Weights of a small transformer language model.
Size: 8 layers, width 192, 6 heads of 32, vocabulary 2048, 4.36M parameters.
Architecture: learned positions, no biases in attention or MLP.
Each number is 128 + 24 x the weight over its row's rms, rounded and kept within 0 to 255. Layers, rows and columns count from 0. Numbers have three digits each. The size before them is the row's rms in percent of the matrix's.

# up: layer 5 MLP up, 768x192, rms 0.138, rows 319-387, columns 96-191
# down: layer 5 MLP down (transposed), 768x192, rms 0.108, rows 319-387, columns 96-191
up319 102:119078125133132135121149133144167119094151128086083134119147107136151154138145191105166141157141126113110146132166122128133100145115106182147099159094088114123124131113118118130139131106087073097102093154146126072122138130109108115168086155127128107155171128113114099094131148151141183137
down319 098:199120122144138130117149131119143104172141148151133140146133136128135131148128125104143145082166127123117122145125129104147123108151097109139147121118115145143124157131112134134105117118134131169129113130089092161127115131109166170105177141139086122105141137152125120125132141118155103065
up320 096:148093116086126131125100117144152130118131129105135143110134075166130108157137156084116150122151158097097158107165151124138099169147133134120131147073127112130103154127123131119098133129170111111113095130183138127123132098122126107130123098175130120117134115150103154120107118138121084148
down320 093:123139144113145125152126124179156126195137155079146114152140148139112151122145155160095111107116125147137163110120083123156067118141140122110134127130154095097126102119131155160100107151141131109143132122120116167146131101173106125144139132139134116151159128145144126170178132124133179110
up321 101:125121125122089133143111112138102144119159153122165126122142114102108107123154139102082093124125102141154120109171130110140149154135129139100114144168106146116135134083142095131144149149119092114108111100154131111163126140108140151091129087157162141090171132152110146088126124169125138114
down321 099:106122102104178113104157132121184118133094146088162127119166132102131127196142145159149106143130127134149103104129141107157137131103181177171110113137097154143132148165174132131131143133143083157156139131113141104102097133135142133118145125125159157076124095156081140089108122104087153130
up322 102:153075136094159100142127123151145098138105165141113131093115098092155149113141139119072130156113114123112157141142111111173141157144123095140124070112140119121138106149157155122127119130146145152155156111132159137167057097134143139112097118139137111093123137138150122121178191127103138103
down322 101:101170112123133107154122104120121160131159151128116089167136136136178151185148145106087110119173141159098134120134150166140098143112107141124155162120112099091150089130168150139114119141134152125102112132117131145101127141076130118122131174128201114110103164082115127112114161142091108140
up323 109:097069104121156144113079137132157139100139127101134137090178177124118129117115107141116132118172117113187128148168123113135104119153141146101151136142115136103151139174146115098081116166156140118138126136085129110146144157164146144106104153098143111139129142121089110143128128130135145108
down323 100:124086131141084109125175147134098173135153160127079122100065145096174124199112101120085194113118139153167107167149123133146142107132153141113131107133098123126129127133134127106119117125142097151121097115139139155096130106141134165168138177142102109108121129156148142118117074108103136097
up324 098:113092132133084126128150148134092139168132106118129114091127157157167127103140129153109159151152125140105085177151139120092133091171085113107127130148159147097121137127124129112083132149116149122109098146096169104119151072107091112110122151126090141126117112147124139154146139158120145100
down324 093:071106110088180087137135126124175147106135146150124125117100099131096127114113140127120133131105163122146129147111090117139149166153181156081156149167165151102111191136114108142108134102148133113179134163148134105103120108091175143138124113126113135108089101110148109138085110114145112130
up325 103:092163157153136142168122142160193104134141135160132089128113136101165123110125093102161102105131136146138146117138124137145106135113103133170098110115122149123126119085154141125142192133164141129166129139128187186159134082183117134144135163104134094174113134112114133095126089139099119097
down325 099:160128172129143107132103133105107121100155102106132108085122148130147092135091135137154129124176118179147159155145145144133146126103148062100123120102128139150124127131112123144124149101129148123146147133144113099162142117079162113111151148121134114097132166105125093101095166117116126093
up326 094:121112132138110092139133128089089130107143110119121119131126156154134133101115143119119082113121154098143101106157113147166113132144129128130126128128146123129142133146098126144103116146143122108108160077128137129133100126102141182089104153152120145095133138146199158122130094108124123141
down326 091:112131135145185151126177124135167133109143136139140117122098161135142147159106163159137149130122160097151166112141137128147124123108113108083110137109128107115107148112113132096119084127120158148142120134101115152142130120147164110138118125126092104114106132158109091158123141112144163094
up327 097:103133097124140111175138125125073116139123142120119115127133138170140117140126138107122127143110103128139146164116138105171127119152166120124119122153172103087108144121148154154120127131104139112144137085123141128123147132095156103110140159166137083105148103128129134147102143119138170147
down327 099:145170142125116136134112171113085122144119121086115114176133141128110167167110121154123130143117136092110087158143081147128124113108114144087113187119093164146116162162128117065119138133086143097165136103106135157103121118110131132132075114139101119140087146151108123123152132153130119115
up328 096:129086131108115124067141103121093130158129117129117088120147111152155114087092124131078152136152145111127087105086133079136127139139101073160112143107080130116132089144140121102169129132119117152134124088098160163155122121109166118139162162127120142106136127127156138106092127160112106114
down328 088:105115092139101159140119129112123098137159141133117050111091123127125156161125147155143163136121160122116174156161132127148099121113123134117096152124093139093110105124126120111161147128121109146120163140131062111124158113126126083138141111105115099170129160132120115154140151113124166127
up329 105:114117124096142116134137115150101147112150126112102128148164085134101147144139148160140161090084101131118119113141107121119134172129137143154164132150092131135142108140134130144122115104098162137083130130129158140177129099124117106125098131140136115157108114099089114148120138116104142098
down329 092:132109135147121147116135142162149153112109160106088152181124095150145124155104149121166097109142138100156120143144133151137088131138197096112096107128116145135155130146129128145131119097121119097146103130119136177161153097135068121136147157079131135136077098093132093138111121099154165143
up330 102:104136104114125142115138105119118104082148138124159113157082138137093130114112180094192132105134066124126104132115143153099106089130138118120166122135156134097155129160101110104128147125130138107102097117165147129164082170124106133141149144111103151084143145107125121136114114139146126165
down330 108:144124140128115122124157089137132136138115131072116161126110124165107099099138153125141147110149129070127086146129127131129164131106162118135176118129087143143159152125138154088135095161116120116209123128127124158105111118124131167129153094143079130149120109148147102169153146110132130159
up331 103:149165086118102137131106163102127126100118122123150177107083114141105117167112107160105183126117132097115124111146065131138134138128152124088116147188098086108138124142116100133116119146130148126135164140133111154162073132126111097108129187101140119138145135120082123147138139140114108135
down331 103:138126126148124125169144117180127114084116092094154104125101107101159138135123137135163157135130136187133106084128114126154134147144124090147148125095158166110139143124113154135114131128151173091117118136123107130129156130120125143169167089171124126096147132145151124127148174162071111082
up332 097:135094137095118088133108159141153126122149162147103100078118120158136098147148163164119103100139118153138116119111167166155137113096097086115149131077162099120144157110147138105136133164127147151212148104180119095141138124090154110139158125151096132118132104120134142099099125134124100120
down332 094:125158125115101182100074115099145102158108132100137136102101104131165114086113126103131159145106091091114125197124124098113072121117100136115134144120133175132144147096089115107149117124136139143150115060124104137142106141129074150108102138145152137145114147131127139117118106170176131160
up333 102:127135124128131140143106125154128146127135161116109129105130094136101158105103179134117129152098129136122129113141123122141149098161126112128149097104113068054170150127135133125129120137126151146134113103103157095120168081154107070160103121130166095094136130147106145150109145144128138101
down333 097:129122152101128090125121123142044163128090096127141127163142114146138132152168139160115133113125115166129151110098153148073131144179133138113141130128142100112137143130155154158151113071109180137100109117117112146066115125136118089146142137141109154143117123131141126145104146081125126158
up334 103:143159118168115151100124142120169088130126137171133137114110096093092157098115132116128146114130127167092128084116121143121133126145110083164099122137069113089169123146098161162134153131146155122141119121087159117097124149144123161139122151136148130117104135128122131180127131170122147148
down334 102:146184092128118075116138139095178146113119144160137135128131132160161111122121086118100109118145131100135137110146108096138096174142131119086132140141107174143117112150150124092131099157119113131149131082158173120142097121114120099093093122164126102159116128139109106135097124153120078136
up335 101:120146082163159139134169114138095113157124128101162104175132094123138122131145133153170148126100141130087137144125100147116101073137095188124115139151105119135121139123151121139110125114157112084179128148154141113143147138147108145139124128137165100123161140096093144119085124141111157178
down335 093:123160128121131110144104159125137110167131122119119143148139180104149126137144138063096098091176107116134140154100119161126116168089098113151090104108140103115106129133128119129153159127152107127089097116122104118137122144094124205108130117169144118140175104099128108123159155135151146139
up336 100:144134129147083122167167123109128115159103130132134147096170165134089124128107144140130145162108073138128110132173142173137133083090121145117143102156200148125104117097106126122121168157145103126107131180099146126132154127131130088094137150136147151117136117115122143159132136138148156148
down336 096:112123135143108124137097117188136146139127104082141131155155115146134122070142138142133112078144116169143158085103154118134139107112124119122138136118137109123108151092129161145133146130120152145176097137151142077114141063123169117146099119217099121115125110145140097120148127137090118174
up337 100:137131129139158178139120097102110108147141116164143135054110162170157127147108148118099134121122118176082088097125151129137190159163104127114141137147096148153115128140098111145163115139122148145127088107142113134143082164135144152132104108104151116094097166161097134149124102108111119107
down337 107:143063120121130118113094136170123143149134100150115138121141159100117160133112116166114147136152143119126110141145092123130161131105085128138129109149110117172165150106158081095159114141090119117131126114115105129109108157116110109116129090080131158132148136151130150169093058072125096105
up338 094:139105099135138157136094110097122141155115121079143188115177149125129156082133124138130125202128095102088145169156104127172099154112082144136122140139084138105154106117121148157101063134124135115151120122101130107160108153185101105085118114137165162119116075115097116151128110136086138110
down338 093:151172148097146138089146145131102152177132135146129093153098161185111105158101136110132102094095134122168126110125132126171124108131133116173164134153157113189151115122161139107148108159121151145108143161155140133143152142103141126111127146138133142102103106141147096092107132149141095097
up339 097:164185108125132157131108177115107097094130126130146127127110151147105108178083112119075139103135113128143095157141170121133128077124143130130088156101145117117136124192125141101119121163134131099100150116130135137166116127146148110144159127105153110094141075165139103132136121121126162158
down339 095:179130142120123127106138119152107097144107084092056070134114143149156096108135175146072095167118116138153118095164136154132130169111134105164139111182104126104109144115165135131124151143123125157143139163108141152113094133116130197126127134098067142105139111136126073086137143076108111096
up340 100:152108128099138105127137128109080149105109141141124175131156180101128177165137186090132131100131147126115136119095144154141134142171135146154164131144125148096107136104082118109143126121112144093162122071136146146146112099119127127096149085131151097116131170159110148159061097161108146096
down340 086:118091130116113122121124107092116151146122125171101100161099118144172083101111120100081143157145144141124147146183124105084132132124106166162109139142101112153173187123134134093118135083143082095158106133151141080159133112119120099113094151091162161124093127143169126119144118116102113148
up341 110:119131068108117131071164115149133137118159147168189141106062162144151160094157126141147102119121100123120096091090139137114113160136131102134151130144086100129168121123094128186109116114092131127111123168128143157108142156128120101118119158105148113113142134151121118155167154118103113119
down341 107:129092129123149156132100105140115121150114142105164114180127113119115064149145110116128153104099105124133128107185115173109113110131133118136104104158108148079139124142106161162152147147096165122152110108143123138155129144142109119096127103099135133126130117112094152129115159145153127139
up342 100:141140108113094136115124083140146132112136130138108143077114119107137160105122134119120142151161125144113092088148117113146157093118113102103138137112102165133135134107130140115101162145125170128111168098142119126090092137133149139152180072129154095128135149146148127166139091135145124088
down342 098:147097111069109145171136168143133169076152143136134093189121110142108124152109109142137107138144169122166107120155178105114166091154143109139121126156130137147146135126126167098116099095085139125089144108121158142058127136127131122130167068127112127121143122127131131131106104116135143093
up343 093:159119108127120150113124147141144112126120103119129143161102144128195154127115123104176136129147124077115129138116130149090119121121117132092124147100138089153134111112143097137102133141136172144106103132136131144145157079137136116123136114117113141118137150102104168103117119127092092143
down343 095:135123156107152117127107132107140133122160155179116103167161111170156096123116108125121214121117103104134097109125141105103100066132119155082121161125137097140146112088163164110096170165138148098133155108125091133131143120111134133114111128146135151123093106166097156180150136112117145136
up344 092:087149124136115109126103166149089138140115144168126113100141161143194152111154141112131105147104126171138133131104126129136097139098136139092153097107107156116128110114085096122112126156135166153116169108168151086128106163182123133139121095137135158130211145102125143133157134152124093146
down344 092:132118142087136139137133163126172123119107133110160136136106134157115137148139095125170125145133074117127110136124094129148166116092080148131155103150067104121127127145157127092168099068137172107153159137129091185127152129138102111101136110105161111131121115128133139100104112144117094149
up345 100:122124109081158129125151143140131117107131173100124130117106091127152113117094169163129121164159144108144125141171115136162114137139099092135145167131106065165153164096105123127119131084151136123111136126097134132117148129131107115108098160096135147137137146131106172156115126114141110127
down345 108:120159089133073124130139120146063090133157134078107135139112112148119098098137116116157120172158119118139101110094151150102141145105117120139155133144115079171107171155135113115130136112083154165126122172118107122122122073107148130125088113130123165107112118129123129095078084102101138149
up346 101:121113126141106149149120158135112154137110143122139127137177155182147131129101123083179169128093129116131116115099173164147100138155141112088130139084124179151152105136108141128142148101095113104126088110112113179092151114133113131126154110154110065166115169157129179121126140129148116106
down346 101:150113103147151139116158112138080108118113179108113135161096102111133204114113145133128155124133149143144134188148158119132137127143147144147167103103116110104141176096132133178113148139122114093165140099070091111133111133108147135138169113127111122159112108146118130144082127116094100144
up347 088:151138117113092107132097135137097097151053154126104136139145089154128160131170143108152102136107107138134127141105152108129146151136169144146103103161135090137127157160148146155139121093091118141114132094101139175138142143143121103115128152149150128113130100195111139130150143136113111093
down347 091:149131144155126122143156161134145165126149158151156119124118114119143106147089132113106099121115166127179130118141144141132165102173108140147130121122142103137103097117124144132110080105081177150130070143137073161152123132126091124125109115146152121101081124124095158131094138144118092110
up348 104:118099147160106135130126122153080162174134110116101137107117123095119100138149157146130145067119121124065118154148142171106137174130133121131119129153121132135193149127148127152207108117163124162146107135081159119150133141145090130139116127097127139130147112144100129123147162100123094134
down348 114:174138119088138129174121128142089192122134123110142120105155107136130140162175184123151145162090129150121095113137120120133134124080116101105139117131134112116148117160160123153136136102110126144127126166071108132107097138138101134130118138098137100132094116146098115163166160102113170138
up349 108:117109123096123104129098110109154149091108104128111148116142127140137143141097135094115111153099114115101119102128159104140122111111139109129091174122125095159127135150075134105140140145110149110149108122134166166146121095155128115168090114152146127128108162154142108125129163137115147149
down349 106:177129141093155147135116148129121143109104113117089126088092095110094109116130129169113122158134090167125141093138121144094146127135185165149176150120084097131149145149114138169119143077106116090128126126113143100085132171119172169159153084107154122109101108116141179115140129169099170125
up350 086:109121108098153111150078125137093117085116113131170117094146156106111105124119120110098125142106117120159112134098108097112146143170147143106138189098112110106104148168144113127140131109128109128135139129133135173131144123141152103163173153136149103104100117103137138083113139146148157126
down350 093:161133137140057126122146145051101138146110134126131136157076107144146104100115127162092145171141136158149152146162120109117174120130115120079137099116125155104118129131113107144109114086136112159139169109162135105135108111148103135111130121093096110122140118147100111151100162140155140112
up351 106:103095109117077108104106121127168107161099141128174134123156146121131132126145157117130116090120132134062134120111141127093107125118101145140164145166123164118109131119162142197164127149110177127139114113141097130134132131116143081143118089137123140138159101113088193168101166110133152097
down351 112:097159118112153130120068165139134107096126111128136085118183130143169126131115094097153132136144115106119098113127124144132110171114163147132129144103120141128133156125115145134202115086155132143107094143152136140131182109142116145136102133146170134102090119115152146083139108136130158145
up352 096:134098155168126124117111126115179129099162076135132138134099114128145169148083127102125111153137107123113152112125106140173129147101158098104136116083133112161127143111141133148127129164116131144161111157137118066121142085154135122164115078092119141129160108112158146127130113063129127138
down352 090:091165113124097132116134130127155146129135133129180104115137103119125109149127092135107171100152137143161129147113110111122122166147112121125119102112108095110145131103130160176119159092163096178133124094165123125105141164092100165111137147111152112109135102107128122130105122148138121100
up353 101:134114128145125124139118124136123154153119127103148093091166138104128154102162106177155130156173145133139182156147137124125107134146131159168131124121102128113115178112075100129117130154171116137085142106130137132135110166145179149133159151126154149116085088138122123131153129150133110097
down353 097:137186101152115128139105117086187171098138140121085070120130126145172122102171141103110163148084125124134145130179129128127116141129125129116152127134115065131115161146128143140130142108082164158102104142126126135109124084179138136132172131173162141134135146114107147155135097135126098089
up354 089:183142119131134096147117138116099133139155140104119150134087083104138129099115112149089137114093073153094119112119146124152084109127128133101146130138130118125113126113136116170127105135123102137141112130083129127098058132115115130136123101115175162119170156146119128140099091158153159137
down354 097:145170110167152118111111127122110139117116124086168139130101118159114115107122150156104103092137127071158129140141147142111098134154170161115109110173153153174105163121151113149128114078131105128122156125108065099137177111110163103148159128117145101082111155143143147097116156167156128142
up355 097:125161083115104097108132104128117186150147105094123172073115161123157145143120107163109085114141131121182146122116118134126147111127145131135110139133151112113110118147194116106149134107156100127145178119123129120165046111140086156119103131130138092125153147110112155079127139163119091123
down355 097:146154155175114118111133119102138125133087154114144132136138102143094100146080104147088137098136134115094130140128125130103138128080066146120129167105128140127101131141110162106114131136110110124183094115118164141118133083136131157120099109167149137128103137124123132144102154143132113141
up356 100:143118137161121118108113104115151154137164125125161147156127138138146148113158138169150138155135109152097144138166118103129109081147161114137130139162163157165081139143109121148108101127173195083132137140133150149120096126140156095130102129141125095112120142139145132139123081156127139154
down356 098:120156140062153117137120133114109151157110100133145116080129129115097105178101167156156146110098093131111147110138134111131117167139111095170122123131159146124124134137124122137145130118100159093114155150144138142139126135109147120160169194116134109102107176140111144143149119135122145153
up357 100:081105142118099126097146143127091121162134180130188117134129144105119140140117123119121130102107126128181130142120149132107133112085111189118181122068105155124136142096161133116185142112175129128069124123136137181120149160175104159098134133074146152114103121112129120112090133137064113127
down357 095:148109075107131119133073177135083132085097133139124122128122119152174138161145153158148150136129135112094058163118098087158135137133163161102148150152160119148133086150134119164144131152156127101110153069127162139110124151125158119113103133116156126168152151091124149142131125086137149126
up358 104:094173118126112118161106131164154133146142136124133138141090138111141091135141088151107106154100113077132142133120137123130110093105167124172158104131110110156123169158083133142117132095127117131150131149089147114098144123087129133113120112080154081101111190164105175159113127130103130093
down358 096:111145141150120144181149083110110147106124145123120138116079112150135148153136136120198156079104113140163134132166119162122134091122112088141155169088129107155169176123117145078181115157144132127147131122148132137101148167103156125158101122116117185183143116131146131107125106129113130122
up359 106:092137116072116127127117150124178103101097129180148165135121141121139134146166152133136119121153111151093147110128112119155100110160116160126102109131079158112102094119109154161129109123171133155140129094169097105138122126093113123120162120097171153127124126120137138167099128172117085143
down359 102:100142117111135122127114076136121121078109143139142163112109132134090134140122119129151148158126102135075108129125104133120112159145107102122077128080136149111124155150127151103096164128141169081152155110094087115141135136094151097092114130106132126056167105119194138115110167130135173159
up360 101:123119137120124120073160130140124098134155174128150120099096160112077169176083143124149114129123119153157087111128147143173131149119068152106192150144102061141161128100130156117116148079135173186133120129158143090135153143115084108145154110128094128117136126116133118153142133118125167114
down360 097:116124129123133153135134159115147110131127150140077156107116149155137165107173109123146134186117140137138143108118115146139155149126135173107106148086129147153126138159127108105114111148093162141119161118146117101155135094147105091110116150112138104129139114168134100138124156145116134102
up361 099:126097112095116135094149121137118098104172162152148106122148123135108160103123120134123088125137168101182130099176084142133117124119114139107131119099129107148117126119155095086125087127136123124095139133144148158138109130152093115147114114117149168108128112135150127128140131150117124129
down361 103:094121128125130111106134114156107114173128117117142135067089101156106123143141157132144152087087106121126115118102121119117122142137110125109125137143047144126126134133159129152156082118128121118115095139104130154150126130088095097086144093109098117128151119178121080129114148113165112125
up362 099:120098130130155115111088114110095134111156119061127160121110144131138141137150130131071108143110128132147120156120123109117131068115105150146109090088121116146087164128145118122126124130092132125092105151120143078139193098148135157123136129100133110162119118115131117136144066101162124120
down362 085:127090101153069166123134156104178116108128130160129097140167158148127140142140125103143153154121145144121104127109122143101085120155153083075118117197108123142140146108137149107115147139192121099144130071143148147134128150128116100147095125102159100085136101116131097107134164118076118123
up363 101:131131090099175121114131094140090112128147133107091133134164134123074113118122169117140138096158120107144159138161107151135137135128148104125129131102148129118151124098087116146143128105120080128089107110118110144153126091118118156159099089127132138136155159184083136109149164150126149125
down363 104:120160179122102158095120138133084146146132082127114117084156093102148141146167117154130085148149165089153168155161147138128114145110198143158145144118141090127163143125138161115121128127140121165160129136118137115096139143103163100118079121118099116143173139139149114162109088114126159128
up364 103:131140126125141165081130105120131124133162085113123191130115172133106131085103126133132151128121134123113121143173152124160124127098130119125167102160146145116152093166121195118127155154148126098168131114109127160118109131132134119107140093084120117147091156113119139130107170174122066133
down364 103:134117107095145163137119168169110148167082119130135143148107144149132169080130147153114124140130126119121109168152105111116129114115110154142073100138124116128109142162139150118104163073132077130114123134139131104116107152100185120127135118150132143147133129093101098127125101089172108103
up365 101:145152148158123125131140098179122152127152135134125113159111156140125147128122142113177128115189098153136120150078134111135108140135100114162110166121126083136149129108133097123163141140143145052160098118105160130170146143147122119071112084157124107110110094122140155149094144135107160137
down365 091:150104144151156150095173111108125136150133123125120125109122069133129149111134097116066149104139143102088145092118160110133118147090150100102112095133133127147158132153141064168129131118131137104107103126168107121126129125135116149089179115159104136137129133134130143109159102126149163146
up366 097:107150107149124158097161093091129126109109094097136088124128132134100148126158167132125135169117119084138148152137139138149166094102113138109136092162115115105144151068122125127094147118150151162171116145104133114165144125179141115125120107111145113161176118163119138111110185128115136140
down366 104:101124150109144091178203133104108113097135133175107141148119116056139080154138137158117153129120112089115113129124096160128176115148145148170118131135125126145135129080143152095131088110158139131164115148137146140113147117131136118110109150111135153118117123108112096129118153160131157136
up367 104:125161110126142147162152126113134126149146158144128188116111120144162202109121103125114144137103113145170128181094125115159112187141108099099179140148101095123153152085169137187165073124125090108140116167155132136135105106135130142134127130142081125147131139166141114083166122136113172121
down367 111:118081141079134148083141127127170159141101141089151132117157138175132093121161147148097137111141154150145123107118104128118119122121079157124157162146105079143116118123158119134088137069086086097126146148150114137108108104151103139142173152138153139142099127163089148102120129126116094130
up368 103:094161143103104167146135140127114149132110150129110116098111121099120142111133172110122114157110156119133126132143118151143142119129090145144136124147155132137126118135116121119079126134157149156106132113108139151141091160122076127188121135117123139148152128135122089151131071111143154131
down368 101:136147133115172118114171150125117084093080161166124114107112165136132131140105147095138118125129106140131115173129117185137156140124133110117144080143141113158130109126116124107137154092187154130083134138162117072138140097117123141108105139133114089105096144148086128152149141144122112123
up369 105:121142111127134184142120124151132112085145099158127160155153099140125068112133138123178105106124109159121103129154124149118134126133174106096136134121127137172183156088080098144159131109102124113159149126117128156174155142100124138111140151178152145108124144147144128077120098143089145134
down369 090:186110103139144106124150124136158147105147203159099134145127160128145121115119105095094134121109094123158153141092137120148123185128147128149150119158089153118176140111150133117112155117143149130120098083129098127150138153095166155122126114117138104111120114103121117084141114117146144132
up370 091:112121135125144118127099100113111148119140105134179194179151089114150149087164135154167107109154104144137117131133144138130123139122105141087122114091115113128153134090138105115131101143158125084068091104143137127104130126140084122133142160119168130098084126121125158089106112151148135144
down370 109:140117135160126085097142152087115166099117124170134123114128139092142130125120085116087116099146149116167113084163097167112163163135139134166149135162141143108119123155156131127118098099137111127143085121115142122140108132109137097099162133171109144128116077099165133095111124120119147161
up371 106:155113098153118106133100138148119113100135113135169145141143088123117101104110111164122112182127131096128108108162127116110096164117162087086082140143152094137141147116151140160135203162110113143117109144110138101100138139098168128141128118134145140144143126131134121138135108132153067140
down371 110:117131110152163153131103095135133123099114128129144133155101099124160102142135097153137162089105151101137105123145129103178101173154132136119132130084136143075107112132154188115107091129118130131153142130150174099116148153127125108153162097146152121122116122115095138122117145103158173109
up372 107:131125128155130079137121096107137121120142137104067131139187140120090145127130114135087135133123107095111101109098140125132105165072194120112104141191172109102089129117122112122127134143125157078146170077121102124096157157109097126117089128120137144134121107100111143138121100108127156129
down372 102:178149119120132168177145150179123130179148128124114141108122124094098100117125129097141118106104100201102160164135092150149139116115157126119154132094127109136158163127147165170123131154143140116085121117151106154080137111126134130175141104116098175106120124127155127129154162111101126113
up373 107:152100077086124140113129200125127175150134146106139114129101127114109122112122157163109121160127104139135155115135115165155157108113148132145143123165124126075115129108160113122112123166114144180142117155098154115128124144133085130141129164135132145077174127153090172149141132105144121097
down373 110:077107128125148097101124123169154108107103065073101142140152098111105123129142099115100118116135101128123182107078158134143100115176100158123086118133142125094126109137164158134124102121113122050134148116154127121146157146160114115134147134108147153134111151106145153166140137141112143105
up374 097:119102077110090091157155154137088151170145106139160124123104103142097111162131148109160107132104128127177151125139171082096158111120141136142086142162171102103113123115166143165109109130100090109088097144132127102116132132121163142139163139142148094177124150148104132132099165131166115150
down374 088:151163100108134156056102094120181132089119086129136111166132149151120155135116096126100138132084124138130094101154151145144093155104075129104168129084159157085120106121108102139140168095113131147129101088124109089134118131137072138070099144104155124065128116111118132116155147162112147162
up375 102:097168089153161094109108101142163150153128113138173147119122109090065136145114165150147128128108104138126106098103122140151100141136100159087163131119125161144147158120177136154120102086157138100111111116139151182119133120188147122120115132143177149100127137108091119120142128114137130106
down375 104:166102090146160132110161106098116157116114104101133136087096133132174072117130115126102108114153129176139136176120086113110135152119145141108119166119115109150128130113130130128153147157169141119116126145159141161118101125143113116133129129110170135083116167111108148072121141102071074127
up376 087:125126153135111148143138136109079121128134117135091077126111145116125138119123154145121104114151135139100146144138116117136138161089120115103118101127150139126114134101088134101117111127125135132134144108135182078147133121134148187158141078137107140138146132134133097119067144128129107118
down376 091:120135164066156106089145190104147138142105122114114136125116144094160122130117109114141110088087131136128125135127120129153117150105117115138111125142087106127135100115086151118106137140091136139130146182152111106163146136147138124128130141108127106116155099155115143138115113094159118108
up377 096:129116159122107146100173130096132139120114141140104087090123125117158118146115132126137083146165113129104107102119132103134135117151171098144132105067099163160136101121128118170136091143160116131170101147152141112100103110143115131143110179107165134132126088175105117104116079177161100143
down377 101:150133098149111137119146129135117092137076178151143156135145126174141141111106149118181132144130114180081129157132077148126095138094187099134140102102101139120093127097098146093146110113159121148130156132129060122134141127188133170135140170121119106128145148121113114137103159166106144125
up378 094:126118129155110118106109143145106137159120156095114127124110131139099130077098103099129130118105131129121118114125140119148103134108123112131096161133091131098141131087125101123112122063153142145112110107143106142107105153113120116134105097083125073132160116143110110130064175168140103173
down378 099:108062136148179114124186121163107109133140128158083102100120106108110112112123139148142124116143167140162107140104136154142160129190118154112088146184092098141108179138104124100125137150103113135105150111076151131110165127112145148114127113136123158090084117124119094118117108142134129133
up379 104:138162117129130122111072150120151108120127183110158155110122140140122115115144118105110091126137116140122114104106137153135139143160134126105153134141102089127124154092130158124104147105061134157102110170083178091151116144145119138147141154128179121114173150129085136120140103118120147116
down379 107:101109165120107090145121112136131097144138123119189140173133116133114168169097125176149143161120136163154121133157146105161138115103111146102121146164150114104161128195079158146093111100073171124170168128135104155133091156099130118086140121120086153131095130129117119123128133161147131127
up380 096:122121105136104157151145138165189127135131159128128082116132142123153126129128147178151157133123089131172065130089101123140137108142090122124137103105162121118137155140120123136149136099150150130161171130151128153118136131140123089129164127154176099109081100131115181137081181133068148087
down380 095:136096106107119065116095135116150128126134100118128130161155092139097199145098160145151123163149137129104121158089179130087133141153102148071130111126095109090168115144136124103116089121120122142150157134180140115093115187102122107081119155134095141163139118154131133135159138131140131142
up381 098:127100133144121114138122160131170118166167149146142120107081088141123197122160149171164124111121146175126141128157131143111093094111105128163103122098100109126150140138121135128108097146113127190077097116133094102112113085136126119131112081102117112150124152143142109138134164124132152104
down381 104:092149134135170134141115126137134107093156108126115163124131122170121132089135123165132146134110136079114131077091128096116087142119116126122083155186175170149111123108107109124152125124137152163143131084139110150132134134081108147129110139125094131130168079146066155116139135202131130091
up382 111:096172120143143078128098157113138144133142154133117170095104186119134141082104086143124155098107118130117119104122124140151114126142148132115110144108168132099124158131112124169132128129176111157093121137169179127131138120140110106114107095114107092126030116098119123094126142130150118101
down382 111:119157099118160112138151092066191152131112152163049146153128146135168109108139154156141112135139131108100115150124135131127149131134158113096157135101140122129083154131152114135162143131144100126117132118146116148143105101137144152091136156104132130122077118102077175132100118091145083135
up383 102:097107127132146154152118122108159162136118106101119138111142115131129124121110137137130138117086152084149126106106155160094143123125163148150123116103142103126154182117128150152109099101173091173134132137156137148159166185112125083134109155136140114152098136142154154107135120142137124136
down383 094:103141131130114142135116146107084086114116126137094082131130138166114100137174130130127113161156107139138122159098070132131090130091147126124127124150127115138088084148135123141132137163090134126126177144170140146166136145161127133064130123080116114093161097110077111138153138112128140171
up384 101:113101112124137141142112082102113133121102195139100100099107140109082110102120148121171115109145103095148097119107107106134106186162119101132142150145078124133098145090084143143120138088142107112143117148151119152140140067152121160160124102126194151109136158108124153120122160115120144152
down384 103:123104123115117120117144140136121113119117142112159093143091154111114132135142109121104122134108177150114132112145160148137165138167128147137101146124149116087139130132119127119125177148112123113150160115130094152081116190123160109088117150120155178126152120157136113108162072136101129089
up385 091:136161099103149072160082157099103160123125173152152139159145146115157158093145122128102140138187097143130148133148136118149120125106096150143089157135174118101094098181094146126139125148109103137140163070173117142147143148137152114126120131151076048135158122173112120126161118129112123128
down385 099:130128157139114108123167121115078165126165129124107131123116171163136160120134135109173146082124153131155119160133097115088097119166120115169161136170114146166136134136135072130105088103148111139136122137137121127103102132127169102171096139127132116103142137102157115109140151149108097141
up386 091:099119140126132131160150098130136104155156120133134143137131139154127141129088147102149142139073101155123140132155189079137081115125156134155117112091132136082145146159089154151124125127161130117135172109141127103145117117098117155137131111141098105126160087141131145076115150110117117140
down386 095:145086104140145074179157147113110109102143147145105154142094116095121076142146103141158110154148108083200150104129147111138110110128185139157109133143120118154145123179102118135092136135132103100139128129167113138049140107126166132174137110123138104124105101119138106159128149141163145134
up387 099:111102117141137105089140150136123151140163184118111131105103178104119120144145127168128113133160110146163087113136145129088144084128152150124146143112087140153104094149111178117113125124109110157090156101141129107078120085133154127131107105187108135159107120134100114148110096164155137100
down387 093:115133159158108149119130122154119131110106131167161105141162115131134118131145119106099164135117114060090136141074116127141122090138119097089143097124151117109124080131088109076152146149121123119119118132160169158134150118123053134132161161195120078117104119115114131095140122167096169110